From a checkpoint of a small transformer trained on Wikipedia: local attention windows.
Each number is 128 + 24 x the weight over the matrix's rms, rounded and kept within 0 to 255. Layers, rows and columns count from 0. Numbers have three digits each.

# layer 2 attention query, 1024x1024, rms 0.0656, rows 453-666, columns 448-511
159074132120123124124114104141125097087087089115128113112125106135119132097120095130131164096131150149126097136113136095131119110137146128118085081091111103156109110161096133154090115111115134
117141129151162129167165137135118113157183135142126090098152113145133132118130042154124106120121130119136130101156129138124129118106159115137124140138134181101118162111112114157155148173109171
128133145121151122140132097121109154158164123165168125102112093107164116139128181111162110133129089145106114137154135085111077131136111101180114091131095114157122109107168097133150121141189139
113143135115076112093129131157137147120126131138125154120125178094078168091125129136139103138118105143163123119138144096130121126132125138129129180135101125115133133153117127135134128124115137
139104161098098124118129107128102100100125121083168087126113114146128128108105171120141136129125119128160105099114114108124139077127136129137158109152089133126099118119072097170117125134102131
111149136117189128106113092138153110098197102127113125144164122089147079127115106144141092133137116150133124132156092145125167127150144090124098184146161137144116104140149120132136135137129129
146156148143158148054134124121125146103110159117103159171086145125125102132141129101123167161143146085088093066144130128123115141124124123114120099117147116149138113140130133126169099143114094
123107129149149158168125120134131115144132142138167109130118142111092106139125116123129134125121093125170109136124119124108114123162096127128107148124147162101138121113131103136135115134136164
157126112126166118121167089070111130154159090142120100124154077096136132126125144100103117143075128110123098182144100149143111130116138144134123142117161140115121148147143152142121116174052092
119099109164137100132171097156121151119109126094119174096136101118123107114136114105127097188160072114145145127113118158130127095132184150138131150139153142124155098107160096132085120118106143
129105124113133150128142105090072127095091137127141129107176160111118149144119111176149128159125069169161136134111110079114126153102167100100105121122179121098121161089106172126146171161124103
132151118122120078140100140135182103108151133158124110137132127111149116101134159125141109106067155116147127089147123120106121143144150118157127172172106140130144110128151137117107151139142164
137119118164109106128104123108089088098120137092122116114129121108118132129131113162118154141102146129140102136130137148138153118150113121099059164076117143140139078125140149123118134121082139
120146085126107118153134118157093103082147153099138133146082147156109136182151110177096105107142102125151132112138114083112095152173117145163134171129156137127135155143109145085142108153136138
127121129062153128141118147133134100124107127158139125131157161097117166092134116113131167126139129122129108163143130147159127151150142161147111159142147166147136107131172124105135139141123159
125167094158133137156161156128148156119197108114129136160092145138094127111132077138123120104093148126144138142114174098131159109075131150124143117157095139133132142105119120169137161140146095
091095123107092148125126115120082099154153108102112179121152123089128109126119097151146124136077149142135125129090137129132133116080106146150125181063123107117103088108144155109111130102143088
139109134084108122092151112083145145134158096099150117140113104160153154143131119106142125103161163149144116146161139166129126125166128121112140138114147127173124132163099193087184110143115167
165112113116140081141131134131108108141161123151096112137141141096109116137110153127131103119155139117080111105166083097093132106109169114122189118109160061133145126132142056120085130132140130
144130111106130145150095149140128113155096114088118165153127086132090151093115122156088137123110147146153134134148099140126146122163124142163124175148045145120134103124183118116104149137140147
110107148127132129111134124135162152123136133136167112142115138102141166116114120101111110102115127109112132155118102136155187115169098133157140123129123154148114148147096121154098125132105147
115126150099116130110090084105121113144147128141116117100154126147175134158156096143104143116117135110182152098151153111159129142137116108123137144123143173117096130123158126128116129168095123
128135129100114144125123099134083113132122127130122095132155134139116110078147123125083132118116108099173133166155116125110115098151077165096132116130121105156144141121123157156117125142150136
131096096138101125112125139126109141139141168142116159132141114142110100126137124112101117130143105147119122145125109110092136140165128119145100109147167113150140134129122129171108141125133108
134130101168163129101135164137110113117115139072104173099142107119172148098145182098103122115170150143129164118133121163103136148137111120148122083127116139128131130170100165149128159147170144
118132131129139080135102142112091162117082167145132139136076130105131116114095133125131109123155115134111169082137109121117089139135114135107115114153132164119122106133109129114112090140092133
089149153102120045105144147144162113142107100135155129113121138090138079115117119144140141120109151117109123159108133106125153120129127146122107091113117128105161151137116093120168096133122120
125129140116100071126098149090106120113116104142130160120145135131159150084129108124151101105085111121116117132130130107140100125146174135101093166129140116166160151128131101171134100102104104
171098122129129081107144135141140131147141108157144147080105158149114121160133142141156117107150123119122100113100119149167152133128131106149126110113123144138116111125154143149133087132126127
131140133145105113135135117120162137121162090091142111127151132133132155123173162163126149183141094159107136085135061143122142134114146114148128122173146101127128136132133166142140120138106168
130075136126108117093155123111141090197135088125157119154148106138083106149136105130139101119086117152125086148126148129064143126131152113149120107139158161163125138081107127157102122167123118
147113190134175117122124092149124098113128166169141097137102126100133110124120183127138099109088187110121130104114099110179121112126126177153115128138100160163079118153132162140130142118102065
120167164125117123121102074113116138127127127074108150137137132119143120104125153141117148161114181118132094100090146135101153068153130108108134107142173125121139128096143130156157132131097147
147129127178094114082134132125132108116157148147106181151160173133159115141149136116063127143131119167104131099143096122096159117100086112128106156072159137150110111172185097159084138129088166
152148156112127119112126112102141153153090123107091140120137099083141095137126119134122119142136154080151137126123122111095072106102117112172125147108156139133159128127146119142078120158172110
113125129141155105117164112125113136157101119095092121099136181118151084122134135127115091126098108119127126131156197152158117163137098137127113095122146124096110131149128115127132136106122141
141113132154115122134096134137143159124136092130125138161142151151135130174118117102130124119132162149118126171135130104082156124160089134167110111101084149142156143158113130126107111099136122
131154115075128129105139118122129135187119106116133142131152117097115139114098125112123084138132151143087133107139114157165111119081132120144151136112141130101141131117128097144151135152110122
150160146121170169107133139102159164150132147160128142114154121109125132128183151113132157152115120139139105124121147121136115136113124140143128147115137105111144107153105089133163135111167120
161121124143154175098155118157040124142117118099193151136165174093155127144144162108181138095088105181140167124147133117163134139138111135161140129091126099151141112093165152106149141082137174
092124149159102130147126132142121147087095090123104110122133109129137108146151155147142132191179109101155142106137131097166126112177131116080107131157140084133148139172103148114175102145125100
105159114114130140113122098147150148160119127184141146113096140175161062132081136140145082155116117143152162141122140141106117127148148102130083146120129131148123112149149136143201116142133101
125151135126114131144105095107136113139145164109124118170127123129125178072123125167119103136130121147134141143133141105112117152120172115144185112117168117094108125109124137124149137128133092
104131130129129110134128123158151116067110111168134134120174141058128141111121130126142127136146131158128136131109121086126135125125133133105169162107158141124128145135117084122115121146104119
150141118140116167121141106133115094138105082165101140113110142149109136168103124092133126151167113134151190150098128115141072162145154100099146206109152135105143123117143117141102107116153121
114100103132128141117119164133153109110164159133129102147182138128138136120158123167137152154099150131138122158124133111122073123084128118119145117165132099128126138112118140092103117113176142
087103133137145130135157095120144137112145118144167124135123139112120141167114115178101101104118106102118189193145129136108173120164114107167128145098091152143051187172151123124130100137109074
111131125086104151088151112103120116078123155104161143166101133124132146143166137123150118093140124154176084144113135119148130111153147108149169130158111125127143100109144132144139129126143137
127157150082144156116131141113099162106164112123131099153151149173133113114137130167132143143136094105159096120121123098130120134099102136128138114175118126091114113154133154132179139125120104
123090157167079128135120103128106105125135135096104187156097063119098130111160100108148148126112177131199138119110111091134113107125131101112170153155120119069119143136140130103122108127146062
120103127084127155116129109171113137150107115100125169098125111144107115172118107087123140102098140154167141180125153124105145095094105136144101148152125139139145132110121172131118143118160124
129115144163179174155123094126105151132056109092150112135137126116130149134110127085143088104127115168136139124156110123109132107136122194117146116169104136121139123121120110106149103137138134
077107160126152144105144132115151121133164059106140117129126124061122132134121139156122110132156142074114086138115113163112132100120153105114110119132135114122122172140112122144148097133168159
130112102076113121099125120147100150120106092138158124123141112127104119102131122121133095133120103143112100125082163116101163150138127149129116109131112108115137154142139124139105114148153155
147120106145137130120097132165156133133138128130118159126106120107080123120116132102058135183121134098100137128125136142108132130145154127129123132084094152145142147128091128133112059140130088
144142140127126145175130137101096132150131152132107117105093156074113099132127140160125123168125219159115138108159133080129102139125140142097169142173123117142130124138132141087102104130167127
128153105098139141118146133091128153108173140108153139156098142086145178113122147148094137121128138110113108153119150138159123113181144130102146086079129137156163150122145137144092111181135153
114099118135153129120191156153133125141112174151135161101165109115103131087117135125109148146103129161143120192122150096133122112102120096114103146099157105123122154076127122078069100103062161
143161137125099105133089089171136145092098118118117142135121124128113101121122142141116109123143091169146158164082146109117096151116094119119120117164124170134134134107138167159120076169144084
108094144133080115122064119163187177080041113150125103133137162098098103112112176123162112120104154150115190093097102124109123106130139131165106195122093116113129139126174160169189143136144115
101099119116113113096095137148136137164140123074073124130140114084160130145140165109119096154164129127111120097128115136113140145132097146113086086131125155110167144116149140149124110127164109
072105124120120096138134095073193148142094114102099135146124110111165096128156133127122164165175111108141127129102121143099145164103150100135149177133126134120103130116139160133167142145118116
152113146157149123129105105148100121138153130091118146119142091084135147160095136113127158158143139104074148102127064096126108138091184129147145144117174150117091138158108101136132139139122147
156106134171162128138156086142137110138117126109129131132091117106125121121145120185136146165130137143120131100085141139083103146120137155114131110123074115080151153137112155130146093166169140
153133163095115104144168131124111120124133127099100101142154118166135149167141074131125150117166205137157128151130125117128147173140115121110123105142145144120153116160110117157134169178125151
205083131153152122111132167105162108144104086139091136111155112136129135115169142121143125138098102123130171139119103154138147131095115122110128121138108104118125115140113145109121126124144116
154129105117188109112145140119102127157162113145166134085144147122152125088140153138145133097132116120148162149151129104117122150131186120098139149142123132150120126109100118125138114134130124
089127134127119122158112140154140171099124114136128166133126115155115131072126128106105093170130113100120170174097108146125126111141144122120101159189148095120139113188124113119177090121125130
083072136147157130131130120116086132070117135129133110132082109192156140143158118122112103119113108123092127131146077103107118123152097099115140120102192148135135117145101116115119102117142088
136115136156144118108121129139088102076170157175121126139078133146137131135106137178162147076131173104112090118185155127129114118146147133141126093110102115116133124159101134116122105125121123
168124120081114061114114155161149113134139198111142088128152118155119108133133121170073137155109140133126070125150121104110119129110114153063108110129130129154152147098110151151124118142131162
156169127120149133145141130104123109133125131072140135123121106114124087090146139129111119153120075130125093100121133121113130148153154120114140138129130090117140124117120168161118131149128124
155105116087100103135128106135178132167138143127122121060144146145144127150108171143136120121130095127100150115134142143131126122158104161116104092112106137121113097121119091123139120086142161
150124164109131139136116182134145169094123111116124122102121130148132142149152115180143091129112099112129137150187162141115135138128088161160131095114080151054110159121105132115146145123168101
103163102098174090121137100153094071117151165065137102176090165126140117118155108118128124148148088100140120115104104136148190158146176135111122108093100118138135087085138129127115144136108152
097143148147098117124138160125125119134114125141184096108185086125127190099084128110081141158143149117113153166115174099121124116152085106161094093085131124139173112148139140138143135142131126
082127143126121146100115149121102097103206120119115158115135105127157084109131114110105135155124134150116110169166145103138121116120114150109136107147159152115144177106061095125126067120114123
136176179137056120140083126148110129130089124158095098136129115128088113184105148163100073122109137137119117096070128129136118117124156139103123144104121091098120110101138138116150136135115074
199180171121137198129099138122107156145149096106137084128153080140140135168121102109145113115114163147149152117111131186112156155147199119177102105146096107140145155159104177117104139131132134
136094112146144140105148103161146159095144167129119104124108124132065136137131112120142147100147183138159084138115147102105126114197101111116126148120145147151140125144116160151120135149136121
143125133144146123095122115095156169137143147119153112147143101146120155144131094105183189142158143113100132166163126161136165128136130081105128118101123154141165136130124191163116137122140138
136164137129146154085145088157116142166132112145115126160115109112140114141116152122117098115167116118119090106148170124184103128120114127163149194099140080152155171150159070163097130090110101
173137160136163162130109129121161134119054128141130106123099126170144087106134082143113121134157084075126158094145106163176131152156093107102128109142139116178142102112131131145144114109107141
208059144165108115099167166114127143124113097152147102100144114155122124144128147102154115169133046151110093127100144127132105137135153165163145133135136135146074169108083183099173155159150157
164139109118111154164145121111180182149092116146138127163156083130103161103138118094170126134151174182130145137121131155158129174140157123101107095150112139093090141141140124130174077081141123
064123133144156119141150123159090106113157136155113116119111149105174127130141086160119133137132145106107144113174165104115129125097142114113108099132097133126138097149119105127044112153134166
117133123141150109104150151132137088128127106112132139116171122137104141166112122104110145141169131127141134167127124143153076125135168126125120109142173126121105107105099108117117115129116106
116107126076120120137086125110184114145126154087096151116152131119113154074125144163157136113087148116101135090148152158121124087189141101129108133129115203103083125104149149116128150100098144
145098109084203143124073167105128120146129112137137134102137137145126154141130149131112108106102101160103097099160122190149115147132114118127126112169110140078154133162106152119090110106120119
137128139102093146157146112138123105099133125168138112138155189140153144177113120095133085124162125101133137127108086145125137090120096151124126141157147127122149149140140091147121117160121144
160176127144197112153103118173112132103122100155104153156128107157162128124097133129141146155078118105131132158125092132150095080116164128105132114078139144105130162131130077126143129116129140
156114118138077186123116106125174153108157134146126127145086159090122135151129144130092116160135133120090120111140113139117146138126136106130118105160107155135131107158084119142105143123129096
116203138132100094102173135133105166094174103160127124112185142162068166096118116146116158142113122121146091107145157162048154161144152108105115105117100153114129094089129118132092142133146151
150141165140126108138129166146163152163143120141141102103068094124117131122108116131158110160162127140142106117089183150161119141143105120119120134147133120125152095145129114171098113135145200
143131135166107170158143159101140117116093124136148149128148113134115106154101157123164183127141109114149127133115139078135177151140170135134144130145155096138135165140106123121134095108107148
135105141133138118115078197141137122085138109142098138106176132127121134160105095150103092113120124119106129135158130203179058148153086146112102114132120109128129102105099104123178135143174133
087061118156088086080126123144173157123138139149178133122141101123116114098151078148149124114212208083119112126116111130144123176114129124158110144113121162096160171095122157126134131129150113
156163159136157139139143169136077147121122133085176138192129158082101131153169124105153161125102140118148132127131110170146152145156145125095168123085101127125126130128114167114121113136156123
137135154119069105177120105122154181114115130152163141152089121153174122116129122165138144127137154167089154100160100124084110105170129157125109119089121128161094142110127121099160099123083117
137150166137108117112098120080093132136147105167159142160122172146139132156122101135134152157160133100133187123106092160139124151124115119108143148188124147063100101155160106126153190126147103
175143093106086125093087089118074141163151151128084105134181104106092149129103073106096135160117161146092156129148129100109112137155119152162131115122125139133121148161144157117146157150168130
120131108145092126140103160133142110125135124102141120113125119088145100098171142090131098149138134110137138149127099120097161127156147092130122094121169152135127116123144162131137080146094159
088137136146142158127118117171127111101157119162142194120130113106122115138108139129132120128134129112137149166139120116147139150145113132112147087115128127106122134106154152095122114153106157
113124110085101165196148127144146126135132102114092098165114117075114116101128174102142131154102128103089125147161147161157148136124079149133112170113114145156132117131123135101130111054150124
125153142098102139144125144128119109081128119093119097141117136116120120109129143156087144090142120160089125102141127150176110135162113109111130143108115117144114130141107130139133152088107077
148151145099138131149125114193137154180106137104111146165112074132164096096123152147069098114126129126162148173145103097130123126143089148043138106119146092107140121079079145163137122124103128
111115139120179162162120095131136168117130131126168137099131133182150101073176102110117139126071125089101114111157102141119110130081154145142155127128154122121127183142095135137152105123170136
140147147115189120086110130109138111108137116081128097179110173127142142149130092106136084128137103141117145141153182159098148098165104134088119143131167167130140121142150113081118170136138138
132093126157146127177118137139123050079133131148115154125138121181162112121131134118143141103122091122117167170069070100137161145134096144120118128057141143148102157194141138077087106151108106
095079111132119125176118142150160069108136081102133164113108165130156120128171131139109084120078087110131119155164151175175151108165087150089123105134130133079120177100139086157155153093173104
159126126163130174140123151094176106085169119098142152112122132122129118135144155130128134072090144114150170087144137122125155114135104135144121126135114157102117145124142117093167161114122127
084114125110182108187144120176152148173164125136142145136147111127155133124134125123126108103143166137146071127118139125155166123153133080090160122157139180126136113090179123144177123095092138
118154113087128137119153110133134174137104108132129170117104118094198161115157102122094174123127103139096161193107130183134078131149133128150161098165150121081079101180145107124083155094104109
099092112144167090119130137112079138117130109130182104116132143169164166110134159128093140108133152099147105113117122131103125158098122139086153149129129133135110146106130144077113103136162155
145116140114121158136136093119096142172099113130147093098127141100140131132093167115105133147136123106137141166112111097123126118154166158112142119114153133142113145164166089113093124121150103
103139126144110121146135129141127135177160134171106073127115158105134110108131141103139114094105128175078145110173101086053133132145139156136153131133107133158134097124082124132088156124125103
171149130139154085121168131106153106123082144144112137155111150156087134103143137159090103102123123129160113161153113132113111144134088168072113106146116164138153106155093142124107113111122120
149112120125107112124110104139130157147129195119091104100141147117134093126127159109155099154207130169146128113105092107068083077132107109073143123138112125148143079150120149138151152121125158
097085159114112143164113079153104113122175200144171176116107120141166128156085137134092115114121176094111153127180112083116130113090097085115127138106121118131138122149159157165151089118115127
129173087086128116119142139153152139123174138099133160115126155122085160148153137152067123099143139155126098116123145147104136123170146112135094097116088139159126136136110152131116155122144123
074122085088164087131145132151124130129147159131132096150130103133097122118152121161103158116134155128140110113112132103121135165102159100140131124104143125092132167134132126106091143153103170
100125119126147146142139109134087135143137106114141055130112119144125143108137125092133143149140112156153098132156139131141166110109137155186125143148128117137142128129115120133057133157110149
126098143119103104144099178153116119128122123107122114114130112122088147156130097138162155144116130111112162160122145117111122133141103116135146108107134144111103105121133115123090132161140091
099176095156127152104106143139134139164102135135105138133116155094150107101155153137089140107129123084123113127141119159112095141135152100148113130124127104142131122117114133158131157170109135
095155127132141079120132120138146162140126122107119144154131135158138132124156131090159124113124134129111136115133116136121142135150104144118174120130140118171153136151147095107144120171137095
127087138133068136125154095159101130161117137114113146140154107108128164119100116144145133135161131171133135171126108145099125115105099104143091127126119159151139135153090132128149164148130122
150118168142122136126135141163140118130156144091102146087114080152081158138095101076155153082149123123131138160205108110123134132113142133150139130107130117104145098115131178128150146119099144
143137139158110196161143140153101130140130114120114148105128080111117115115132128124165101136119135120129124145133109129150146083140137091180163141155149135127106125133116151140140128187124134
096130122119167146159138172098130104125186137131128122163131115149102123086163124182133141087124129158126130122050098187097133155113118139156108124164104154107130117109142124126113153129114122
102099116154095124132139116121135133092110107134115120142135137138096150145134125128129144138120169135176140103186156123133062132091148118129117130147127109140157123079116126112124154091124103
137143131099118102098124122172172129094127159122099123124109116112152100159119120113135105113122189137128101139119086135098100168118119138124132131138094132131107165152166167165129125111133175
176138135121103124169151151139143124143103128137120125121140159150147112108162136137139094100121166099107143135079123094151109173163137150131100119120128123111122111140126134093128191185112106
113145125114111149116099167091121168125095131100146144120124140159120123109163175140101115121168120136092098145148132162145146114135097143138103134149123143092138160099125114131104157148131144
141117138165136115116111136145107083102143107134167128073152111147152099116108098150123104103112134134135059108140117105143109125147152119141121123149161160133120132116107113132143103088123106
110144140147122117143095159099101145079149107152094113118127124102126113110120117109122163102158100116122141100085102118124173111131139145096073157145120159124144128104105113120148132157087118
140067114151118135151179145115137147115159080106109126114117126121117121161139130134128129115080146085114132126131132136131106154126137137162123137093109095155117119128117100109161146134133112
129138130092128113185124146112120154120145153118125145137128140112106131124114119144096137121112174100157114157124123107123123136118108138130111161114139146123124109154135115132127119135113152
153150127121176129106130123177150112122107141100146107116127101135137139126116117162111136083139088123094118125095141145146157130140114131163106106072160148133117152175102105145100116123119123
156126102122069153142142142151128137101135156105147130117099130138115124126190155133151104107146149098110079105101124141149079137141153150132185114155142136127123096128101136106149163115117098
156136118099151076104166108139147135090122093141155086091116164127101111140149134113135086136184160179141112164114160147125115107143149137101150107124148158122134142125118155113140034133136152
107112109168103152129150143130119158136171124158130095116111099106131119192098130106078176140138143136176123107146088170133159113175096138120105109167207173126147142171126097125151166120133139
145143120099150078096106130091076143117157125143146133100104168079161107107124094153091118166130113100067116119072133142121097147149125125120109077153128100110104076150202157111160101130120109
104165152081132120177111135134097135109138110129165107108114103134129117139105123117132143116111134109146162176104125165110127130132136129124108133152148154085103139159151149120166196125062153
107161157109112134155084122150099145142169148104146150140120152161125158124113169182109113141131113141112103135120108138141099094107112116109120154169115131118116134138098145100168130126134101
114118124130087106170075136150176114092120110126111108116173133157178153123116158197111137124095113093109180160121144102108113136138113114162132118125117109124126113118127156143096119132151150
088174172109146095113145145138117143117114107184116142151067081101136144143130124116117130114163102107140135067106094113149144156116097145154157158152138127080101161091147166103103163106139114
146121138140101161125111147176105132151142143090118152074132157141181103139086081117118114151165131138149136120148098115107103130108114123132087120125103136117128132118115095123136160114165134
119133101127102176146119131129101150122114103145157109102155142120120151121138146135146110125185158109135104108123092156111102086106142189130150155091133112133111165121149093125101146145134089
124100113142133120111123137130149092159126148155137076107108103135155120150096089127081131165118135121104127131095096114116095147140126086148149138084141127145109141145134139149163091105144060
154099121135123131134154119129137133121098158136105155147132120172137165136144084112119141113155159161094180124114140122141141147131121161117124121133138110117128140150108142085099111108073157
130109134138137122147090137149128129120109112151146147146100174151144116173174103159106138118092170117156110126196104103120127089091182120087138126108153105135129138136133096166112130129107122
148101115147144116139063135094149107133129143161120143101161165111144159103139091141118138094122160134083085122106105141135152141174129136141128101057122133100099137164138118112084115087160090
151122100156149152146097123151148154111137110103134158109115156140148145125134125147135156120148141161109130112128104098102133122160123144115135112131125173114141155135132154120130160110133155
181111145108070127091120079126122110129108095087121159124151155124152103116137172193095154079126141089148147094126098138131134116150112105118149096112125121112138099141175100107119110144122136
116138130127167163150134107128148126116058110132124142117112113132093181116133115094105110144093130127133139103143107100135145111150096162139117146093111091112159099156126118123142120107101123
079129137102135150084130103113117098135129130121102110132133109106083115133146124121116106157162109140147091137130137118152140104134133117122130124104158134150142131165147132130115112139097148
111132187101128112152131145116141135092136100108086115119117123209130154178110109111125130077129143087160127103116157088141125141140116127129151158084115106141130119165147165144159156113143105
187110121122107152097118125110115128125105106133116119137106129142090094157102110107138175117114193090133191058100107157113135138126166139129111115142142166111143118137164105107157063126116165
127164123091174134146129123122144141141107113071129095099145100141127112161122102119123117168104103167111088163113164144114146111094134145118068114161143129140074125123123132103118139136172084
121082141095158152160105105154171093153123111160112115074110141179108127125126121107118136127101106158143139127130157126110139155136160157124173115149171122135128101152136114104131113131140137
173115138129132101132090065122108164124140140132114107149112149113117121104146106160115142161099101179160132146116117131154099140125107147118132128059125090168136120154117135133092085123099162
095079100119111108143079136127131141148132126139134129134125094107152139077150151126151118122167149139120146144107095102134148115167131133086131139133136103116135159116138088110123117162142135
135179143116077192158145140102153119109071101144130114139142131137135147150137126136187122102151132116136159111137121082136119111140103117092128103073173120156116114115105169090144156086088152
161143124112104131138137125142167147146103134182118144125160155102090158096152142103131125157129113113101151128088125098117119088145151142130173167115110075138103141119145133144135126162126153
114142163159087115117144162140121155116138126158139110132156117143162102150155103131149149155114120132123134140175150126129138148109156120130126135116136161153144164166116124139121139092094130
123079128087156123086128156119132080104145133148114163119116160088152150150125134152133108139125121112136119116172118142077182130121109131122130147072119151118124158135142139103123120103092108
111105073141084120113096088120118132133122156118125138125133154110123133171117118133137150123121130139131087112179119127110129156121130131129092133098071130104154096161072147169087128131147141
138171118127141147159081114114157105155172131104101119140148098131110153153144165112172111150168126150126115122152135160096145114175158141118120104126077107106088113089119132108168141135106136
084101138129122072105089118144144179157099120145101126102093134125116156151094158129177156146144128122137141083118130131065126161166107153100130153149114074136125101126108144138161145112168107
136101140127117138102112091108128123137127134117124129155108127116090129159120183144116132107084115180174155144166165133134108122115160115098122114097111121128123139107109108131151141128092148
148163139155134109126126113169149117133119142152103132096077134127147151115099137108163096126118179121133113145136131093118161110121152113153151105174122184114146131121080141131130143129144113
144129111111114108092149084148186161115069107136065094159140116108119128129142108150145124134122148138085142170136082165105110120152082153161106152095116132113159093092118103112150093131123124
181118160167131120144110138109153103095146142134095104131128087141100142138114068111128135121152134104120153093166117151111142125137096110129114128117167097113128149169105159106086121134102160
094157126164129090102109115125150123124190113069123133115140133118170087106134119117120091120167122110108126145152134110153141088126167086128155127185147105148119144111087109131150128123156124
156166125149114155155142123139132130133171114128132060128115170149174137145159127156122142144114101136102113162113146123100113137098140146088125114099171097097120078096102126086154121100143083
130138111149147088107126146129134092101159144132167150149148152158126131161136104135135120096136095118136125113170105109131128106140134126156155122119095103109149101161109138137147100130122162
136108101093147122098110097044126120128103128141141109128083130070146117137182158163119140119105106163162158133110139145187084126107098129139170148096108123122123100137111144103075132125127104
105158120156174101117169171149107090115137108096120125105139120128157106137124137117101116152112146134138144156130097152139153124147138125121134106129107121142114107120123160147137143113126101
109102121138114153147164107101189148146117115151109125119101140148135093107172124087096134098117125107106084130125114074118123103140165134129124138122125128127130097118095119136111142100146148
096121140083173160132117137152136128116154094164124132141124126129087111183122185106113089158183131142144119134155151153137176113113144162134107108111114093116132127103079173107142209144118126
140150118143133182089083147083159141131176116107087136165128142154129126144085110126129085139097160091137109166114105181132141119129104145109118154112142132114106133153127147155123141127136106
086135095097135136162135131124116128121148134107130151155115117128157102110136082136130141194148110163137124148108081113111111084148094120095118121114122117139176117144173153122127110150096123
138121167115142144131138130119163161115132158090147129121110112093146127131106141122112128161159152134133171124156098111106124138109126124114149151125104144147127146145130154153073118132132132
086142110136117099098137132105091084111164132091124137094146137126123118137116125125113122099119149131131122134184166124102151114128098096157128138108181109118138186133131148143097107167159098
105152100132103156160101127152074154120143137120142134158116165136142134142137109155143084149168154144145114098154129129117114085124134073128109069137123098122150158153145122113122204114119106
079139090143104115126131160149155112120158119122119139126101151121178081113073133144110098160148145165139145154181113132122126123123148113166134108148135149139099137122088144106151123123145138
174147116109102089180118165154120131139164127165110122146127156121111125127135134118113106114086171169091137135116123195100146146141126111107119126091159150132119136133172136096146106149109164
118154142125118154135152118128121092117093152139090095146131125138127172093088144143146102115139158161157106151129131137153092161147163102137105139135146125109123156158128155136147092160095108
162159135126124132155148138103095107126106140133121144102123118118145174108107098147150137119120133136126136120120107102172170119067143117163081158133121134106150136087148123117123142129171147
100135146114112132142164139094163132079147167112126121105128144179129105144107137134139166145115099134115127102162130110135161117121138125093132162143125106111118120096110124117127128154129108
068145148141122162143093103118125147154160124146152090119125138160146127118147110153092141116148122103144073092134139124105135116140095135132123118118139129104109129161136144144137109099139092
150092153140097109159118132220191113132165103118105145121136100123146117157147069117124087138114158102121137100149167156112121159123091123182147099121109162129116147124111117091150145126110125
145127108113164135152126157092133104069111130140134091142139137139093132144117142140083125094119099125120137133175172100144116107105087101117132144098110152141140113133118151140118132110138147
141101111127149102085094128081136146107122145125136133151148093124130181112127161124136156078154164119177114106163165139114170165140141129123098150160112124140098113142108084159084117175136113
161106116134143138084147171141165104159143116092129145131168167148114117090116106144131133129111115136096141119108110080126111175089150154126145104099137113121129142119116120160137151165184113
103138102115148127127095143145084120092158145154102108099118129096124086117120120122111136118073153098162143144152110096110089156162123165163103101133123090121127160097143103157142084108183087
068128097179169115132106116157138115120187095092159107148102125127129110167146135142192123158129107142109184115164130089106134136141126123159128129080166129097125135135178132112123132148146119
117108105106143090126114107143106131131161114181133147164150120121129123102136067166101107093113121099127134143106147124127075137138101140108133117117123126107160125131129127164148141177152168
146149123091109113150105105104162152075076187161123146116101127154107153123172149169145108116166139119139165137074115109113072157101139061116127144112128112092124126143122154132131136113125152
151139117161114160120143103123156187082145152105142144097127141121114081115152158117125134122159156126140142130152117117121153098096102088104131097097114144118144118165173093151155127123156172
131115109123139139146144141172059101121167155114120160155157153131111078152127115122100138177121125124123130160141156101174170103142127160097128111158153120167160084135103115104114119129132110
153111132099131108137118098105094138113109140148143098147118155141172141157114140128143170135131126076134148126109143131115123113113152151082151144101122104139122142125156126103140096129149125
106125117109111152108159133183085137113105108117116114121136158113138159137116150111163076145107113167152119137091164146122143110137124151113118124123179114140145087164124128126095131117118208
137122137134148147114136123147116174128199123092128136149143103147153146170111169117091126173222109135130115124152131097145137151091159134164137134148132147133126091129124097073153127113175136
133128136130150100130122138125132116121164083152085117077186123142127107133144148113085131123135086118056102145122110153154124114132134179156124100125091106133146116130071186163139135132127117
120107128140176177102130123122130151110134116147127128125123126114112150084103110091121146173128095158113095179138121172095161120101126154109110145126121128110136125102079143120114083167148122
104127163138135120143097087162173133144112106143113159123129147141140130099131128128083156080111098148143108133109107115144126127084161111122152174135132132106132116143140072121165154137088111
181118163149103099161141107094115111080092124139124157121157090159138166108146135123132144095105128149105147123088109144164124124149085152124141142153132104121107130146109130190086123149077111
176156127160099114166147119148098142140133115131125133133128135079115086139114114150126115126133108130155162092141128159087142099120125135145094144144137109147146112145123077126155102084162129
121118132145137091169141124164134148128118154083059165141175157159125136121100128115111129107155125096101114134146129125147114154103124097146171125142110157173131109162108111108118119146127103
129124086148092155135149125151138148097109081104090114114158115110134133113159102088142144128084143107126127153106148139126143150088122104106092136118127095126139102152158125176104137122146116
130146101115121166075127093125108121155127130103149125103106138186121169106172087124121138111077144113158109074111160102144134113107139134104098146147166143093144159141145101115167102158086148
124136075110168098139190141090162100142089107118164104101125121131155150151072159112102139128105161115112158112123142098173188119183119145129179124158159095150071098168139072106110083118141094
142102109136156138118147142160109120123117118131125078102140075098140100116165144132138145143144106156140120119131097136110118114068091135191134093112170141152121090111106093113097151165127156